Weights of a small transformer language model.
Architecture: RMSNorm before each block, rotary positions, embeddings untied during training, local attention windows, value residuals, a smear gate, learned residual scales, capped logits.
Training: a variant of Muon for these matrices, 1029M tokens, 7851 steps.
Each number is 128 + 32 x the weight over its row's rms, rounded and kept within 0 to 255. Layers, rows and columns count from 0. Numbers have three digits each. The size before them is the row's rms in percent of the matrix's.

# layer 22 MLP down (transposed), 576x224, rms 0.135, rows 552-575, columns 56-111
099:127159134088076173143123196140164077066123096089077200108161153101137187167127197130138157121136150109142143143116093155129104163133130124127087111133097097085078174166
108:169085130142147159137081210144117106056113105118052063118107147093158155159072161151094134131145099120160105096115174085145092092123151117132148148099143119112116147130
100:188180133163111148139076144150177136160098097158188097159157116115104118074134139123099193111091110064145144112155135106081126114159090167168143082130152123159109147132
098:189131053127153074103156174135152134102127109149147097149178154202123107127162109101117090107081081117171145162142096142126118123137148132186103142155200113095137139100
100:048143127100082155139171156136137169097068157112119127086127096107115108159170145146141106178100158131123099100067167099085158083236135114133066122180107176132108115131
100:133094108107098162098126102202110128157076189175169131145159139139127113112139131152138140161170103132069121130129163116140118138071084112136157155091133111133124163121
098:109121101137179077183120150106067108127126146139130176118160177103063151067144177092114129117127140128164062124191149163114116119156145107196190166134091102161104152114
104:081123147086138104138061133120084100148080094088136149076138104109131143110061148135123077146090120098144152129071178126100162162101102125115093139136128115119102086132
098:107127113182110142137141084126087137093118114175059146124093084105210086117160068139148142124101117128123128163142102134159084137107120108094117172127113107134087134103
103:098151181118154114116089119100118147116119132152212220162130096098167170107107111174141137111123131124081114139143127151141111188143103142135162099072162121119217176124
095:096056144123106092134147129106130166146129083123138175188166180131206105055129146133135150071141101086152095115098111142136093073065133192132152148121153132162132144160
103:152180115143137100110150160089145076090111175096134113132146088113130143122177140234192186134099150126116132087116047126097147170057104151130099130072185164139158086125
105:108125148146082106133106235177102097140127087126101117098075094149132180136124144130123143107087124095165176114133123139124179105095181180162125160099079126138203124079
102:149143119171147139156116124165112174068123131105100104128133123087135132076206117115143091111147137136135136103164108136091095129102075139166112099115134159159104126101
086:098140044124142088103101165131134135140150072119109134128131134137142123142124166117157148134120173202159147117150099134085204138089160113168163174075121166074132113100
099:068102159149118167172123118207127182073110148195164136141125155139107075132164102118103117152076074076144128135123159180161138077141134176114173096135076148123068148181
095:149136136133080134093158090132106141148130136175142151176090110150156108140058068137138098087066109130105090125183102164123090129112150151104127168153116123125161074159
099:032110166165152121197113183229097097126125106083193172037134120137173158115095119176144176073088160124114139122183071099089068091130083124143116103102120135122079123039
100:126145104094151085115146161116106122131143155177119153128117179151107144143148170118090111176121093080119127138112143153138139162127127168093180183151148082114134128122
096:169143138088128159080104115091166079138080087108140119098027150147117145114164110052109120173149098118134160135148119167097102100118139193121136085109139092149173134130
100:133136077169122138150151068157153127087154150150095045125119171157121149171096161103105150131152168147111147113117108129114110161136107145156144139070088090112109107084
101:170090138124130131181179157140110130109138068124125195110151092093117104122144127075083136154120106162194111133128104121111117109175098132137119089118128094101136110117
102:145114140150095098188081152084139154145083178112130112126122113140193143115132191123147104147108135117085107033082139115118136113160085126092100120172100204108156099164
100:071119187131128152168118171129094061199103125137122106153153113117109149124135127154118082123141113155154128109063084141214104093123135074112104105165172040174046119130
# layer 22 MLP gate, 576x224, rms 0.171, rows 553-575, columns 56-111
104:082122153170135188084136151118169156150126158211105138144164142124181124134070084074188111092111145103112118095113167157101112122079117055126159085122077091147082117117
099:136149145090119105148053120117170096126144110122140124074163162133129107118084074136147135191074101171114091138142085182111094107115046169109136140059143119145101146137
096:095140174118077169085106115162173112153172126135154113146098104125145123162115109100202075142141061176102147135149178165153106107054095156100130130140103111095080132073
099:101106101118157142158136113138153156152157105124114080108108075130176071121126103110078075121067164151102111096151151090131106119113098139144105085172120123133164112143
096:152088133103146141108110103101146121126148102168167129103110084125137140147099139133123135155152150150181132170147114152163119114134112142108131113119069170150119146142
103:156153104152169162101078138185126166115204119134114142102142158094164120131099103104105152138138099157159156065167111143169201137105126092101099134171106067142132160180
101:082167162153160123173115101095091121148195113115104094191124107179125125139121132090128098113154108179139113132115127101158208136155102146094068128174115175161126136133
098:156150176162132151136168178053128140164120086133111122153150156140133128119103199120121114153152136142127112125126118166155108072197191128119092159124100105167158111110
101:142134102189136175148102156119147144091141111098094125138145144113137095113120139151162129175156118111090099139182199105131187148150157076140128129074162102081141118091
095:134131118159106121122149144136147178105097123086111150126109114102101190168085161130142084132120157163169100104160144180151097064136151118108115151131132124093169131164
099:079147120154112124133130132106159115134164131114122119097193093160165112079122102128185107136132162086140135130156178152135152154163116170130077088205106087179144139104
096:161150109185124109096089142168123086073134131158144129087106168131179177137134131148128187135074138158059108064081137195095131085155153119139171070133103102154121092182
099:086130128203116095080104198172137166110148104173082139172141183140100142144166101142106111081100104176091052095162152144144149091093141109079146129137130101130135108162
094:144137125146144084119064068152133131144102127130104115120062198127117100084087201126107124131114178052135108115149145182137148146142118146159173078172180075149155132173
099:098159165151097125151199159212118155043042182113156133156175142114107102107136112151115192132118073171056178115077097120120095114117160169137172143094162088129120159078
093:159147209075117140142103130157108148145140132114160086091227107162124174147097177114192142132198123191081152080151102145141199120094157128099115111136159119137152165099
100:141096148156085113146146088105181157175113137096117039160144173095107151082192127131133155147088195169168071113150100196142111182116111123135142126107164117215124177093
101:155066144119155110123149076074100115150110115094111093170201145101140126171171142153124129103116136164140089139136110166128063154082064152103158173115116097133189124133
096:125108101159190132041098144136120209125135079135130158173087132128139127135100148120133113116186141121124113143145056139120156192139169114117122144168172157088091210120
102:130111148155104174129130082117164122130147227148157198086218089115145164100155139136111197146136108141118151159169155164086092143126109115126119132078112154091105134073
107:162121131102129090127132123117139181121103075131117092089205221132120075173113139082117158147098164165114110110142129219087151132098105126130138109097133179108141101116
100:159087136139146160135101175120118083138132157105164019095149175117119045127121144231129147153189146187138085190162102128144168154123141099110118151113112136170134143156
104:117143139129122140143080188109180089158163178075105136168142132185096151134119073106155124117111116162093148153102106119068114100167130156084115096106168129155164119134
# layer 22 MLP up, 576x224, rms 0.182, rows 553-575, columns 56-111
106:154104171143151185120068134124105108116141156073102133097127155166135105144144152083151093169070151153170114143166145153079120146174164165119108110131113099135113171116
101:166125117090103141106098137131121162099117150137077176142095128112105132158126168130112106134118141120113132137150139127140117123111103182141125151142068106167133134152
100:123088153171131157114100128093135165122124109171108125161110174147166121154110132144163134154161126164153109123159086145148145114078129148153159132172079090223126108101
094:126080114138117090073160146127156142085130126134144138115130181099113110156124122185149123132103158121080153129180166120103111145077083134189110067164137167063090099108
099:166107164095191128129103074120141123071161143093144155076109112108181131146144138183118099169090160116173144126120129090137121090151121161114115138114112102075172103106
100:144123128139146131104150136092139149121055091073143106112133133136176208135107109127113122141131115120100148146111183111165156082092057135100139113212194163139147157142
105:095104090151129098224106084102102146158189133152118081168093069113156101109145136115099144167076150169177162158101097147128102157121125128135127122123146091105088123169
099:104161133107168153094104106129110127220146125096106130130125096147085189111127100153114151120117164129121194135152139107163108141056142105141109144141122154138101184088
105:154070168169060156151129122138105119187140143135144108102178107174178111076135135099079096153104154115132164158092101122108102169130127123147071171104150151076112151162
093:051143147170110093132128157073136086151113116188141114150112097139138169102127151083108174192175087125087099172167118105104151177105153159187166135181161137084095123155
104:142138156136194154095150060159120117171196077140168119055179135152160110154076094065129134102120099107154127128069160112195112112128193095141132130114107141152090095131
104:101140128167120128161148194166141101115100133165164166117134096168154123112152170120123194119095143138091085197106153170145096148151116108132137100182146096097129125104
103:110093102130155114154091174153130128212142110148119121130133168149133107113087126157155145127118085128087084166095162120084126101110170093161180118163137106115104091114
089:142137116059119156103117165105152184132071139117113150114094146061128109125177096108078149063157141153079145177139116170108096137112107134094108129111099156121114115144
100:173041107180156067141063145104158108147195144119182121119148131069091091150084135101157041142134166118186136139119124095097108132123124067122122117121182091127158151151
099:149122143114158122055082168097104207166113126156128124148143108141148140187145126192084140151081178140105080126068108118120152085101157131130096119158112150124160122138
098:087150109082120067152060136124103127107125143152129130096114149143128127099131151095097121182099102117110135079089112082122114092114136132192140097091102131134170190109
097:097109114089133184087133137083142098103134175169122100176117108158103109147183120125173139145136092154156170126180116140119091090156135068143198112113181157111144105167
093:092126124075148139110143150119106115101165107117049148120173160086108136118122106133154118099153166137081145139163130188156146140121132090115124114092088151130095207185
098:144139133123146120168152136142086137115123171121065125144128144152171162103149128099126148111107117116096157199117063155102078137101119139140098142173130163160181102122
100:123063098134150167103163118125167149105100114146203112086168115091162107143142125067111114140143164139100131153175090127160114088155126125173121093126128122054127132146
102:123108081101064146124156162163099129166133186107136095069124111155195147124094117157160133168125127128142159101114157091124158127107102138115116112125122167088133072144
097:179138107147156140124133170131139144106132134151174122150072096135105153146156121140136151127151106145079152117179116150140066142140085142095128090077164065095198130141